python train.py --n_layer=15 --rope_base=1020.0 --attn_scale=0.213 --init_std_up=0.055 --beta2=0.95 --schedule="wsd" --steps=5614 --dataset="wikipedia_en"
Each number is 128 + 32 x the weight over its row's rms, rounded and kept within 0 to 255. Layers, rows and columns count from 0. The size above them is the row's rms in percent of the matrix's.

# layer 8 attention query, 192x192, rms 0.12, rows 54-63,118-127,181-191, columns 0-63
size [121  97  98  78 102  87 103  87 102  97  97  96  94  95  90  98  96  98 102  91 106 116 116 114  88 102 106 101 106  92 114]
[[110 100 139 123 105 152 133 139  88 106 137 112 197 134 177 109 147  95  69 163 163 104 142 125 163  87 113 172 141 166  90 128 140 131 121 154  95  91 130 116 152 155 105  54 139 123 147 154 150  88 104 102 145  58 124  72 140 128 130 154 111 113 110 146]
 [166  80 175 188 109 157  71 167  91  79 121 133 138  68  88 112 134 110 144 112 121 105 122 105 193  98  97 221 142 117  52 177 127  55 163 130 110 131  93  71 112 167 104 177 173  95  99 136 154  89 160  88  68 101 141 107 120 146 157 149 103 133 121 122]
 [ 84  97 167 139 124 126 213 151 124 132 145 109  80 170 246  79 144 155 109  92 151 102 137 126 127 139  96 154 154 161 149 151  54  93  82 137 138 129 157 128 112 114 148 109 158 132 113 176 121 113 143 117 107 160 102 115 137 120 106 167 173 108 176 137]
 [154 125 122 157 131 147 142 137  60 107 159 191 187  59 155 147 117  61 130 126 178 104 173 124 187 157 138 123  72  86  53 112 144 130 136 126 137 164 119 118 134 136  92 142 167  80 110 108  91 117 144 100 118 100 148 140 100 130 130 109 109 186  89  84]
 [157 122 149 206 128 100  89 120 162 161 129  80 108 114  99 158 152 108 196 134 108 136 134  79 121 157 177 109 173  85 143 104 106 103  80 135 141 106 136 122 139  93 172 119 112 107  95 166 145 164 128 135 125 142 145 150 106 128 142 164 115 162  97 148]
 [134 161  85 130 140 166  63 104 185 166  90 109  86  97 101 115 137 157  82 124  87 103 100 133 166 161 125 181 125 123 150 109 121 124  94 150 127 147  75 123  80 106 180  99 117 120 119 156 122 156 155 137 151 196 164 205 123 143 120 110 110 189 162 109]
 [ 74  53 201 102 149 118 161 136 160 162 128  92  80 139 182 154 129 143 178 108 153  77 123 138  90 142  91 101 105 136 162 146 118  72  91 145 104 160 111 103 110  95 148 159 115 112  74 123 135 160 137 117 163 192 133 139 140 107 133 121 183 157  99  90]
 [124 185 176 138  90 133 119 144  96 139 154  89 146 158 144 168 124 142 140 101 145 196 141 173 160 102 134  93 140 144 130 134  98 173 159 114 110  78 119 139 136 144 109  66 112 117 187 130 131 163 151 120 160  38  61 103  88 143  88  93 145 112 119 149]
 [142 143 102 143 124  96 128  58 110 159 120 130 178  72  46 108 157 139 197 128 156 136 126 142  77  94 136 137  89  73 155 104 141 142 110 189  88 181  73 117 204 107 187 100 129  81 146 130 139 173 195 101 130 171  90 129  70 110 124 122 152 179 127 161]
 [ 76  75 175  86 156  88 142 159 147  97 123 140 124  82 161 157 115 183  92 162 100  51 152 150 113 137  44 133  81 166  84  96 139 178 144 114  99 169 110 137 114 119  84 134 100 126  85 153 107 121 138 100 166 131 240 153 116  97  78 133 141 134 148  81]
 [117 126 147 146 161 134  76 143 201 186 130 142 148 110  65 134 127 188 139 110 112 165 140 123  56 130 104  74 142 101 122 113 140  65 144 154 129  45  92 146  87 100 108 159 133 198  94 134 130 141 121 102 155  96  99 185 161 120 130 117  75 116 131 146]
 [120  82 118 113 111  85 137 167 139 137 156 153 160  89  95 112 181 145  71 136 133 137  89 111  55  99 137 175 121  77 194 131 134 148 118 136 117 146  52 154 127 178 137 108  79 154 136 132 117 125 148 143 125 142 162 161 164  84 137 173 132  95 134 134]
 [ 91 111 117 140 182 120  69 130 187 109 101 131  89 151 125 115 181 109 127 127  75 159 112  54  89 176  95  92 140 133 145 139 166  86 147 116 129 151 141 110 140 126 105 142 138 206 140 150 163  98 162 138 141  59 131 147 187 110 132 165 101 107  71 197]
 [113 157 107 179 106 141 191 136 117 117 156 122 155  79 157  92 116 135 114 118 164 127 100 157 120 114 115 134  99  88 151 176  80 187 130 135 161 153  84 154 130  98 103  60 161  80 143 156 117 192 117 138  86 204  87 146  51 135  79 140 180 171 132 132]
 [153 189 104 165 122 109  99 141 100 145 106 128  84 111 150 166 126 134 115 140 137 176 122 105  91 140 220 112 131 141 198 151  75 113 103 148 119 119  80 122  99 126 126  76 108 143  90 176 153 135 178 161 160 172 103 141 126 100 126 110 190 109 141 190]
 [141  95 164 141 112  93  99 102  96 152 219 125 129 159 138 141 163 116 158 181 120 126 164  91 145 102 115 138 151 132  95 116 193  90 151  51  42 105 183 160  95 132 131 106 110 146 151 113  88 124 123 107 141  74 167  35 170  97 154 135 106 101 147 155]
 [ 72 111 122 102 141 137 135  91  78 152 148  83 149 160 129 160 162 167 133 130 131 109 134 146 120 178  77 132 131  85 133 108 143 169 103  93  78 210 146  95 105 124 102 132  97 146 104 135  84 132 180 123 132  54 150 152 128 114 178 182 165 132 157 162]
 [125 142 178 143 117 136 122 144 172 151 109 131 112 107 157 135 116 137 136 132 122  96  43 143 158 152 168 128 135 155 114  92  91  82 163 123 209 134 124 154  23 135 113 173 140 137 160  79  62 138 158 108 137 159 152 201  69 120  98 140 153 120 136 147]
 [109 110 196 146 146  74 162  64  60 185 168 163 131 125 152 164 113 134 126 139 160  85 156 108 140 115  82 130  84 128 132 118 121 128 136 157 118 171 112  93  75 122 188 113 140  95  93 135 157  95 165  88 147 168 153  91 101 114 183  64 128 173 175  85]
 [115 151 151 122  83  76 194  89  46  91 161 146 148 117 188 146 132 105 130 122 109 142 152 104 147 145  93 138  89 112  70  69 130 105  98 104 143  74 164 128 144 120 145  54 141  92 157 109  51 152 137 154 135  47 134  75 133  65  72 123 147 147 102  76]
 [144 116  87 126  56 140 102 103 129 117  93 129 141 138 160  92 165 102  78 120  91  72 102 122 186 121 147 155  90 135 138 138  95 138 143 103 195 164 123 115 117 130  82 183 123 108 173 115 123 128 143  97  53 199 130 154 118 112 123 125 132  73 109 100]
 [210 172 150 114 133  85  73 104  89 123 199 147 107 129 109 131 118 135 143 145 135  85 156 133 132 134 128 111 108 101 109 116 182 143 129 146 134 125 154 175 121 161 131 101 110 107 133  81 101 143 120  89 101  30 120 120 185 140 129 107 129 116 161 145]
 [174 174 210 132 118 125  97 144 127 120 153 157 179  73 146 145 204 112 134  71  96 118  74 150 161 129  71 179 128 111 128 131 187  43 146  99 126 160  90 111 166 161 117 132 134 116 119 114  92  93 135 111 103  86 184 117 125 101 164 175 126 142  92 109]
 [117 135 130 124 110 136 113 154 112  54 181 181 113 133 154 140 186  93 122 151 108  85 116 126 175 187 153 100  99 124 140 130 165 125  74 111 133 179 134 137 126 125  95 132 144  59 163  68  56 166 143 103 127  61 194 153 169 120 134 125 122 104 134 159]
 [133  97 162 183 171 105 168 132 123  90 161 116 111 127 135  89 140 118 159  93 142 142 207  83 118 144  89 125 113 125 172  78 114 122  91 147  90 132  63 136 145 115 128 136 145  76 102 165 154 151 142 123 143 125 125 106 110  59 102 124 166 160 111  97]
 [ 99 153 123 145 124 113 114 133 166 129  67 116  84 111 148 120 162  99 139 145  99  71  85 139 153 167 169 178 143 112 121 104  86  99 108 125 127  94  59  95 178 157 130 129 106  96 131 109  55 135 135  70 110 159 148 129 105  81 159 164 118 108  96 160]
 [109 160 125 150  79 118 149 115 152 199 150 110 105  97 107  97 120 150 158 120 124  83  77 164 228 147  85 205 145 118  96 119 102 100 133 116 178 118  96 113  98 191 129 109 153  47 133 148 137 143 214 105 114 187 182 128 170 118 141 154  89 101  97 133]
 [ 62  78 131 110 167 121 128 137 134 187 102 100 164 148 150 139 112 149 124 204 125  76 160 141 235 103 135 134 126 108 159 127  67  96 106 121 160 201 108 106 149 104 100 192 165 139 127 109 149 168 157 128 144 133 123 140  69 115 137  94 172 145  86 118]
 [126 143 132 174 179 140 141 106  88 116 133  86 133 155 150 143  81 115 167 144 153 103 166 193 122 130 165  99 145 144 112 168 118 118 142 122 110 116 121 149  83 125  88 122  97 118 127  40  97 135 149  81 121  33 136 121 155 100 117 173 158 106 171 136]
 [ 99 142 111 130 114  87 166 131 116 137 202  70 111  76 112  63 114 193 210 134 138 125 137 192 131  81 111 146 103 131 152  83 126  84 165 132 190  98 120  85 165 137 113  82 105  95 182 140 102 101 177 100 137 116  94 110 130 110 123 120 166 138 136  78]
 [155  85 119  89 133  69 107 152 131 105 120 144  97 103  51 158 142 147 128 117 121  91 161 119 119 108  95 126 126 134 134  91 135 116  92 148 186 178 139 120  96 128 155 120  85 124 133 192  97 112 118 117 112 137 159 126 162 110 158 114 123 128 129 122]]
# layer 8 attention key, 64x192, rms 0.116, rows 53-63, columns 0-63
size [113 112  93 101 101  96  95  96 101 107  97]
[[ 97 113 153 111  90 170 102 154  22  94 176 178 108 113 172 119 180 148  80 173 110 119 102  96 136 132 114 168 144 155 104 211 120 142 134 126 126 147 161  84 130 144 111 106 147 117 141  67  89  85 137  84 140  77 181  65 117 141 108 138 130  92 120 124]
 [154 135 137 154  89 109 123 176 157 116 138  62  82 146  54 139 132 150 182 157  91  54 148 164 112  95 115  98  83 101 158  88 148 123 134 152 107  94 167 134 115 118 127 203  91 143  78 102  82 127 134  91 149 156 151 170 175 119 122 149 124 142 111 129]
 [119 137 147  77  97 188 101 136 127  99 162 159 116 111  91 121 145 126 152 135 113  83 176 133 141 137 158 130  83 122 109 117 218 137  81  90 105 164 110 164  95 117 114 129 140  69 134 104  91 119 163  72  83  61 182 101 185 130 167 152 116 129  82 116]
 [139  59 126 166 138 124 182 141 157 145 146 102 129  97 139 104 158 143 142 148 127  72  76 104 144 149  99 132  93 107 144 158 154 122 131 145 107 140 103 163 161 173 153 121 139 171 123 119 131 127 179  90 139 113 111 162 126  91 130 132 177 170 119 139]
 [113 160 123 135 150 132 114 135  95 156  72 142 158 118 149 134  82 127  99 195  93 176  94 152 125  63 124 113 165 194 110 161  86 207 155 139 162 138 188 201  41  69 106 125 103 156  68 115 159 187 130 101 172  81 152 166 129 186 142 163 104 126 155 129]
 [143 107 174 126  80 194  75  84 129 158 134 130 177 146 147 128 170  73 104 101 137 144  63 130 156 104 130 147 114 136 105 148 162 137  87  70 176 148 101  87 116 141 112 132 158 120 188 117  28 126 157  99  90  95 171 115 143 108 204 169  51 119  86 116]
 [ 97 103 119  85 152 166  77 133  98  81 147 112 141 154 105 178 110  97 143 153 165 153 108 106 144 134 166 115 149 115  50 188 143 115 102 150 173 169 163 113 162 143 140 101 116 161 159  77 169 111 100 125 148 126 148  67  99 120 117 115 140 102  97 115]
 [128  94 140 162 170 101 172 118 140 115 196 173 121 103 155 142  84 143  69  79 110 114  78 121 143  97 124 160  96 139 105 139 171 142 153  88  62 179 123 116 174 130 135 127 147 164 170 141 189 202 101  82  95 148 119 106  76  90 102  97  66 210 143 149]
 [168 137 141 161 146  94 102 231 175 121 133 133 113 121 128 141 155 165 101 118 113  69 111 181 171 113  77 140 137 110 121  85 108 107 151 166 142 144  85 145  90 123  69 138 100 109 169 178  84 122 149 153 112 137 143 148 147 115 164 126 189 137 120 132]
 [121 139 142 186  89 146 155 151  47 131 131 131 182 108 138  88  84  73  98 147 132 168 118  83 179 100 166 101 166 158  82 175  92 111 158 131 180 119 139 129 122 113 181 111 181 167 120 140 169  52 110 119 181 131 177  36  86  98 112 146 106 131 103  78]
 [174 124 113 145 105  98 116  34 120 128 110 106 151 126 100  95  87  71 168 142 176 147 124 177 160  91 104  97 119 107  79 148 182 114 180 106 118  89 103 163 173 131 138 158 127 142 139 154 163 144 180 179 182 125 134 106 116 170 136 154 134 123 121 196]]
# layer 8 attention value, 64x192, rms 0.133, rows 0-15, columns 0-63
size [105  92  97 100 109  95 112  90  90  91 105 116 106  99  87 101]
[[126 112  95 159  82 151  51 131 167 126  92  72 171 124 115 129  87 118 160 142  87 124 145 131  99 111 123  89 136 130 142 146 143  88 151 129 138 122 129  88  79  75 129 129  77  91 153  98 178 158 152  75 141 122  93  87  98 148 129 103 137 111 131 109]
 [122 128  87 154 119 116 157  83 141 102 136 166 132 177 116 141 102  99  99 101 142 105 102 118 131  68 121 177  50 166  82 161  65 158 141  94  95 131  57 105 127 129 110  94 189 112 120 166  82 115 108 163  96 115 127 174 183 109 145 154 144 162 110 126]
 [135 173  86 210 152 136  89 147 145 166 133 130 126 138  75  40  53 148 164 149  84 106 135 146 130 113 170 121 159  81 106 138 128 103 149 173 120  66 130 157 105 107  98 174 162 168 124  84  91 186 131 137 129 134  55 113 169 145  76 126 149 176 159  68]
 [ 83  95 153  94  94 112 146 105  32  82 187 123 133 112 125 168 154 115 160 170 151 109 144 167 161 111 194 111 114 173 140  68 109 184 169 174 147 138 153 162 171  85 106  69 117 116 123 139  88 114  72  96 152 110 180  88 142 143 138 103 146 130  87 142]
 [119 135 151 123  97  88 160 122  76 107 148  86 107 156 140 128 103 130 171 130 122 130 135 138 133 132 158 119  51 121 128 138 120 136 109 102 151 137 150 120 205  46 112 154  67 119 152 161 164  90 130 106 132 167 172 175 125 163 140 147 161 112 118 139]
 [ 97 100 134 121 128 125 171  66  91 141 166 125 145 163 105 182 163 154 138 114  94 175 129 136 107 176 132 170  84  58 113 144 113 161 145 187 110 149 120 113 151 107 145 105 112  91 163 148 106  69 139 158 141 143 135 114 169 148  95  97 152 180 198  84]
 [123 192  68 158 111  79  34 140 160 109 106 112 122 123  85 110 143 124 156 175  85 179 159  99 171 105 143 101 135 138 148  64  99 145 142 105 129 102 139 103 152  49 116 157 105 138 161 192 126 170  63  75 108 137 153  97 187 153 160 129 125 162 121 140]
 [113 191  59  84 113 102  75 100  72 146 147 135  95 110 111 148 136 121 132 232 135 212 146 123 135  97 135 108 193  72 162  92  52 144 190 125 185  95 106 168 128  71 152 107 116 168 143 193 137 144 117  92 135 102 102  95 160 166 139 140 154 140  97 181]
 [132 144 137 148 189 131 110 136 156 177  92 144 120  99  48  79 136 153 150 142 122 158 136 143 137  93 149  65 175 110 121  85  92 107 143 103 129  84 147 186  76  93 102 151  59 127 126 158 105 112  65 125 132 125  90 143 137 131 122 175 147 160  96 152]
 [131 151 156 114 106 115 157  86 159 146 102 132 117 160 137 193 143 133 145 122 183 128 130 123 164 129 171 141 100 132 124 149  62 134 170 151  72 115 112 140 148 127 112  66  41 124 140 147 104 116 143 150 120 113 122 125 185 163 130 150 121 140 103 165]
 [127 154  81 121  97 127 159  99 108 129 148 130 113 124 100 140  97 163 151  94 162 124 179 150 197 155 176 104 120 143 167  68 125 183  72 152 187 157  74 120 114  59  63  81  93 113 143  91 115 112 119 113 131 116 138 201 185  95  58 140 154 159  84 107]
 [ 99 159  93 137 106  85 141 103  91 134 171 158  94 227 115 151 128 141 119 138 175 136 177  91 128 134 131 110 131  80 146  66 170 172 115  96  88 112 107 142 138 134  84  88 148 140 114 145 101 104 113 134 112  94 132 153 220 132 167 179 173 110  91 174]
 [140 151 185  95 103 136 122  94  75 164 191 182 157 110 143 122 149 114  56 163 156 114 131 126 140 103 110 116 109 142 123 123 117 100 128 117 207 173  88 153  93 104 143  55 117  66  99 112 126  49 105 105 110 108 161 117 201 112 143 164  94 121  79 133]
 [143 106  58 124 147 172 127 122 161 116 100 102 119 127 104 114 117 159 172 109 105  97 104 105 121 105 192  80 187 122  89  56 124 102  97 114 112 112 100  82 207  89 125 187  98 104 119 101 167 148 136 125 100 147  80 163 106 132 130 139  98 118  85 147]
 [173  67 156 115 121 102 156 164 100 136 105 150 140 111 149 136 108 153  86  81 130 191 136 165 169  72 111 104  91 139 183  94 114  91 115 101 109 134 130 150 148 143 111 123 109 150 101 125 137 113 115 163 121 162 163 190  96 114 154  99 121 168  93 142]
 [179 106 192 129 162 136 164 144 213 133 124 167 102 112 122 119 133 116 126 125 143 142 143 118 135 120 116 135  72 135 158 141 150 108 115 189 186 153  86 124 104 171 164 163 170 131  87 134 117  87 190 160 131 138 100 144 149 105 116 159 148 122 158 118]]
# layer 8 attention output (transposed), 192x192, rms 0.116, rows 0-15,64-79,128-142, columns 0-63
size [ 82  92 117  93 101  89 103  94  99  92  92  92  96  96  87  95  96  96 102  99 111 114 108 109 103 124 103  97 100  94 115 105 104  96 103  96  98 109 103  89 112 100 104 106 112  98  90]
[[102 115 142 143 199 155 164 125  87  94 178  96 150 133 102 173 116 145 101 124 132 101 108 105 153 141 111 125 123 129  78 144 146 145 123 169 148  68 109 125 147 177  73 120 130 126 145 174 112 185 183  99 114  53 135 122  96 146 115 180 157 123 142 104]
 [ 92 108 135  64 139 165  90 108 133 113 120 127 112 163  98 140  89 167 108 171 101 119 163 122  62  94 103  90  45 149 136 136  78 167  66 112  91 174 119 144 127 149 104 107 107 188 120 131 110 116 130 163 132 143 116 142 130 125 117  68  79 117 148 124]
 [101 136 140  99 182 125 153 173 160 132 172  64 138 155 134 152 118 115 160 115 123 147 129 124  62 105 124  96 119  98 154 147  93 180 150 143 139 145 177 105 148 167  80  88 105 106 152 175 137 130 121 115 101 110  84 114  97  84 109 135 207 128 122  98]
 [148 128  68 131 110 193 108  85  79  74 115 201 171 120 117 102 135 112 129 185 123 106 118 127 137 141 135 150 135 115 100 143 123  91 137 151  55  56 141 160 131 115 161 143 168 146 138 140  86  70 167  93 147  94 144 161 139 147 125  89  94 151 124  74]
 [111 116 102 133 165 171  87  45 103 122 148 168 117 123  96 133 143 150  91  86 144 129 162 116 122 103 153 165 137  98 162 126 146 145 136 125 131  62 135 147 134 103 165 135 181 112 149 110  94 139 178 110 101  76 181 151 100 124 127 125 133 150  75 138]
 [ 96 140 156 165 159 124 124 151 159 149 126  89  88 204 136 149  95 120 198 158 135 185 165 188  94 127 128  97 104 102 135 166 163 116 155 148 105 116 111 107 177 160 140 194 122 114 159 136 145  84 141 183 145 141 145 133 167  54 100 111 196 143 146  88]
 [137 149  98 125 151 128 143 102 103 116 205 104 150 129 150 116 117 115 106 121 147 124  86 134  95 104 116 173 139 122 122 153 139 213 143 182 108 129 186 135 104 200  85 119 129  99 188 103 101 166 148  85 127  82 182 141 163 145  94 153 157  86 188 147]
 [121 148 109 202  90 126 134 117  79 120 153 133 140 139 136 124 134 136  87  76 140 100  84 178 149 118 146 137 148 163 187 122 124 146 170 116  61 117 138 148 145 138 105 161 113 125 166 178 108 134 166 117 110  86 136 121  69 129  98 129 127 131 135 154]
 [115 131 124 189 127 120 155 181 188 153  90 135  83 167  71 141 124 140  98 101 129  98  86 140 199  98 158 158 105 128 123 222 119 118 123 143 123  73 112  81 121  92 150 140 180 101 163 134  95 125 180 150 113 124  86 145 100 131 117 148 142 168  94 187]
 [119 129 118  69 155 184  80  85  80 118  98 134 124 132 163 176 134 124 105 217 142 161 127 120 148  88  85 106 152 146 133 169 145 147 100 147 140 106 161 141  72 185  56 128 146 179  96 103 131 168 147 139  99 162 135  87 155  89 122 169 193  92 124  97]
 [149 140 135 182 109 134  76 133  79 115 121 169 124 130 110  95 199 137 129 189 162 147  70 125 136 114 179 146 170 156 173 108 146 127 207  85 145  98 168  73  93  76 146 138 184  70 108 138  88 122 162 131  65 176 122 136 100 169 118 107 133 114 126  70]
 [115 127 102 150 120 127  84 104 120  93 101 120 121 149 104  81 132 184 124 150 163  78  87  94 183 125 135 143 131 133 154 176 110 108  50 105  64 137 107  94 194 158 103 145 201 164 113 130  92 153 127  72 103 112 129 183 111  93 151 104 137 135  92  91]
 [153 142  88 149 108  93 135 112 152 121  79 210 112 124 113  84 148 158  99 105 137  83  91 165 223 131 152 167 166 135 106 152 147  67  80 137  78  43  43  93 149 119 147 117 200 145 119 131  91  84 150 119 162  95 126 155 137 119 113 132  94 106 173 130]
 [137 132 113 158  85 191 101 134 163 123 163 102 111 167  47 141 150 164  97  97 115 123 110 100 141 102  87 109 126 109 200 108  90 198 182 162 138 151 135  46  65 153 114  90 107  87 138  96  92 144 128 129  85 123 159 120  80 110 122 117 147 131 166  97]
 [143 114 111  95 149 100 110 112 105 101 147 187 146 152  82  90 150 141 160 133  93 111 126  91 126 110  94  75  91 112 128  98 144 127 137 172 113 169  75 189 161 120 121 139 146 135 135 195 138  67 117  93 120 149 131 171 144 124 165 149 105 171 183 176]
 [157 158 122  68 158  93 142 112 186 135 116 113  95 107 142 147 145  96 145 150 129 167 165  93  87 163 137  94 132 108 148  30 109 170 124 110 160 158 117 116  84  88 111  97  53 115 102 112 189 178  71 177 109 147  99  97 121 163 184 188  97  90 135 149]
 [139  88  67  95 143 157 144 175 103 114 128 107 140  65 123  89 121 108 125 118 148 133  88 141  90 205  99 118 151 148 129 204 122 116 163 134 124  97 124  83 144 120 119 162 110 133  93 106  93 125  76 181 171 114  84 141 116 138 158 115  93 127 105 116]
 [109 133 108  91 128 165 154 114 162  84 179 128 172  78 115 123 120 131 147 194 111  96  84  96 156 153 106 170  69 170 102 151 113 158 107 163 133 127 102 176  92 167 131 143 185 104 117 145 145 121  82 156 169  76 118 139 131 162 114 104 119  86 128 103]
 [ 88 105  92 137 170  95 167  92 140 173 140  83 176 131 119  86 102 129 137 107 197 142 117  83  63 113 136 103 216 122 151 154 100 132 143 138  89  71 171  89 149 143  89  52 149 156 133 127  87 134 139 167 106 128 110 138  95  98 179 116 151 134 116 108]
 [169 132 169 133 113 169 134 126 151  83  99 108 141 165 191 154 137 118 131 174  60 161 146 145 115 200 110  89 105 132 113 142 158 139 113 136  92 126 134 166 125  52 166 169 146 125  85 208  99 128 162 117 103 141 113 111 181 124 104 110 115 135  88 117]
 [157 128 126 136 170 125 122  83 155 106 132 120 183 104 138  67 127 172 116 108 169 125 170  61 110 189 101 185  94 129 163 126 145 135  66 115 118 144  79 128 159  38 147  86 121 118  79 127 124 155 150 128 140 134 120 147 126 153 142 146  94 145  27 132]
 [125 103 189 122 164 150 157 158 120 124  84  91 191  69 149 110 150  79 145 139 186 144 170  71 151  74 102 115 129  88 127 102 175 126 166 133  79 110 103 104 100 143  93  92 103 134 160  76 115 140 142 154 130 144 178 140 192 138 184 112 114 158  88 127]
 [165 130  85 131 103 116 134 169 144 177 135  65 102 182 141  94  98 161  61 179 103  87  96 114  87 138 105 109 121 119 145 133 118 177 130 100  85 153 124 100 124 103 141 158  84 111 120  62 115 150 202 141 116 128 155 140 132 135 104 113 131 198 143 131]
 [140 176 105 137 112 188 134 170 110 130 206  65  99 167 161  92 157  87 118 121 116 139 129 166 173 101 162 105 135 123  99 135 147 140 164 178  96 141 134 148  97 128  92  83 117  95  96 138 109 101 153  97  93 100 162  83 166 115  97 133 159 133 160 104]
 [168 114 131 166 133 110 133  88 171 154 140  98 147 137 116  95 108 120 149  76 144 164 110 132 116 184 117  97 165 182  98 189 133 120 128 131 107 115 156  71 179 126 138 156 104 106  74 152 145 160  91 116 106 116  97 107 150  81 127 109 115 128  71 130]
 [157 138 131 151 102 121 106 117 126 130  95 147 109  87 132 115 161 129 171 177 110 103  37 152 204 173 123 180 101 133 104 137 109 113 146 138  97 116 138 207 120 148 106 139 147 138 107 143 154 160 144  69  39 156  77 112 202  94 120 134 142 118 127  83]
 [140 134 139 146 166 126 106 134  89  80 118 140 122 168 162 130 186 175 160  96 127 138 149 137  78 148 150 163 162 103 131  80 134 138 126 104 135 118 126 151 128  88 114  86 164 149  77 199 153 133 111 144 184 125  58 100 100 167 113  62 167 120 130 121]
 [129 182 105 172 119 143 118  90 111  73 119 126 189 122 153 104  89 110  83 100 119 103 133 131 163  75 132 196  93  73 167 100 130 173  86 102 135 175 175 130 148 124 109  87 100 109 125 107 157 148 174 128 162 189 133 154 104 109 113 118 150  95  78 153]
 [182 151  80  87 111 119  86 135 144  79 130 109 107 188  98  58 153 111  84 164  96 133  82  99 169  94 176 175 140  91 130 124 179 137 111 123 102 110 162 128 135 111 143 121 113  89 128 104 146  89 157 130  88 125 108 131 175 150  67 109 116 105 133  79]
 [124 138 115 132 132 174 118  64 130  89 156 133 123 148 115  75 126 109 188 117 141 121 112 181 103 157 156  95 108  87 150 150  75 126 164 193 121 111 147  92 105 140 129 115 156 107 120 157 101 122  88  95 107 130  66 157  92 184 161 175 147  96 149  96]
 [140 154  90 138 135 165 137 127 185  91 108 162 108  85  92  91 193 175 130 133 125  74 110  98 166 111 134 126  88 135 117 131 176 115 119 145 100 100 120 222 180 161  87 135 115 105 167 159 133  91 100  64 118 159 135  80 142 140 153 131 155  85 155 165]
 [173  96 127  66 102 100 110 138 114 158 157 155 110 158 109 118 194  90 145 121 105 197 140  94  78 119 125 141 135 167 163  83  59  85 136 144 136 141 179 104 111 162 135  81  87 109  99 163 109 144 102 129  99  83  79 172 175 159 113 120  86 154 169 173]
 [108 104 101 188 173 125 114 146 120 151 137 107  83 126 161 183 120 127 223 151 149 181 135 144 154 130 172 125  93 141 149  59 147 122 147 125 187 104 164 167 113 137  85 139  96 153 147  95  85 132 155 106 114  52  77 176 123 115  91 143  88 134 168 141]
 [ 81 159  94 115 150  81 134  99 110 140 156 153 142 108 102 119 113  94 100 170 109 109 129 112 106  66  96 166  97 170 136 154 103 174 121 142 104 163 146 123 137 201  82 125 129 100  85 173 133 131 208 169  81 159 135 118  53  92 146  52 112 121 123 104]
 [111 113 153 138 166  91 113 160 150 119 152 106 116 174 126 131 170 164 143 150 156 125 104  99 104  94 128 105 131 125 119 161  89 113 183 165 116 170 109 142 116 150  95  87 118  82 132 134 120 107 141 143 123 137 144 154  70  78 132 152 179 108 139  92]
 [142  68  83 110 143 180 143 145  86 119 147 130 158 166 144 126 106 129 146 147 123 158  95 133 124 145 135 151 142 112 114 125 168 146  95 132  83  70 176 195 124 129  99 118 148 164 152 132  86 121 125 163 128  57 181 128 104 143 175 102 146 129  82 151]
 [102 160  53 152 162 172  69  63 167 129 135 169  96 121 112  99 137  95  95 107 159 146 178  98 149 153 185 122  84 121 168 137 196 113  44 128 117  95 121 133 126  91 132 106 125 119 147  85 110 100  93 142 171 109 163  93 109 164 142 151  35 112  80 140]
 [144 171 141  96 115 143 139 109  83 153 140 158 111  91 140 101  79  48 147 142 121 151 155 149 167 160 116 166 108 127  82 152 165 151 186 189 154  93 116 178 142 146 128 140 157 101 125 137 126  88 123 121 109 129 123  97 145 120 135 108  43 148 139 155]
 [149 116 116 127 109 169 105 103 178 151 104 118 112 167 160  38 109 129 178 138 100 118 125  85 162 125  88 136 182 135 127 116 155 140 105 127  89  93 162 122 127 176  46 118  99 148 122  89 146 148 148 109 121 134 134 138 120 142 145 104 160 108 158 124]
 [127 184 125 136  82 121 160  91 159  87 187  86 147 147 113  86 105 107 165  86  89  58 118 146 138 142  89  68 142 123 106 100 149 161 150 107  89 101 171  95 101 163  93 169 107 140 140 122 119 143  79 107 120 143 176 146 130 129  98 141 172 116  94 119]
 [141 160  96 124 177 123 152 173 164 129 114 121 120 131 103 143  83 120  75 119 117  87 120 116 143 131  81  69  98 136  83 132 123 172 112  99  91 155  92 135 126 104 118 134  92 154 131 149 128 125 141 187 186 129 141 123 107 122 140 173 123 162  96 146]
 [ 94 133  93  85 128 149 124  99  90 115 112 150 112 117  93 120 161  94 167 194 153 121  55 127 169  48  90 123  92 168 136 120 101 128 132 110 174 136 130  88 115 136  90 124 148 140  88 131 131 146 122 135  75 156  59  74 137 123 197 128 174 113 184  69]
 [ 71 140 153 141 113 114 115 159 148 143 136 125 128 120 127  80 170 146  85 171 176 108 131 119 126 142  93 201 145 133 109 141 105 129 182 105  94 119 116 102 103 163 173  68 140 101 127 139 150 205 102 140  80 164 157 103 115 139 132 154 162 108  99  94]
 [151 139 135 138 156 174  97 155 166 145 105 119 118 135 113 174 144 168 104 130 195 109 134 128 194 166 113 174 105 161 162 148 114 151   4 129 103 175  91 131 131 190 106 108 146 183 136 118 166 148 111 188  95 127 132 158 105 157 151 129 106 132  68 129]
 [154 143 102 100 117 102 157  97 221 149 117 169  95 126 158 103 103 149  83 158 116  76 142 149 197 130 168 131 125 130 123 143 193 142  89 100  73 110  53 138 132 121 152 147 125 165 143 111 135  86 171 123 147 116  99 156 132 121 159 148 103 151 129 110]
 [152 145  94 131 112 162 126 148  71 109 106  85 108 134 113 165 157 154 178 132 112 113 112 104 118 151  99  90 137 137 186  75 119 130 150 106 100 138 169 140 115  32  95 123 142 127 146 117 114 101 181  84 102 108 179 107 105  78 127 114 144  97 141  63]
 [138 126 161 115 118 166 180 159 102  64 138 122 131 129  99 178 110 163 114 109  86 134 127 111  86  66  82 103 102 173 146  95 176  90  65 182 171 172  89 130 119  75 156 158 120 147  97  89 156  93 116  99 130 129 116 123 122 156 175 100 118 139 132 114]]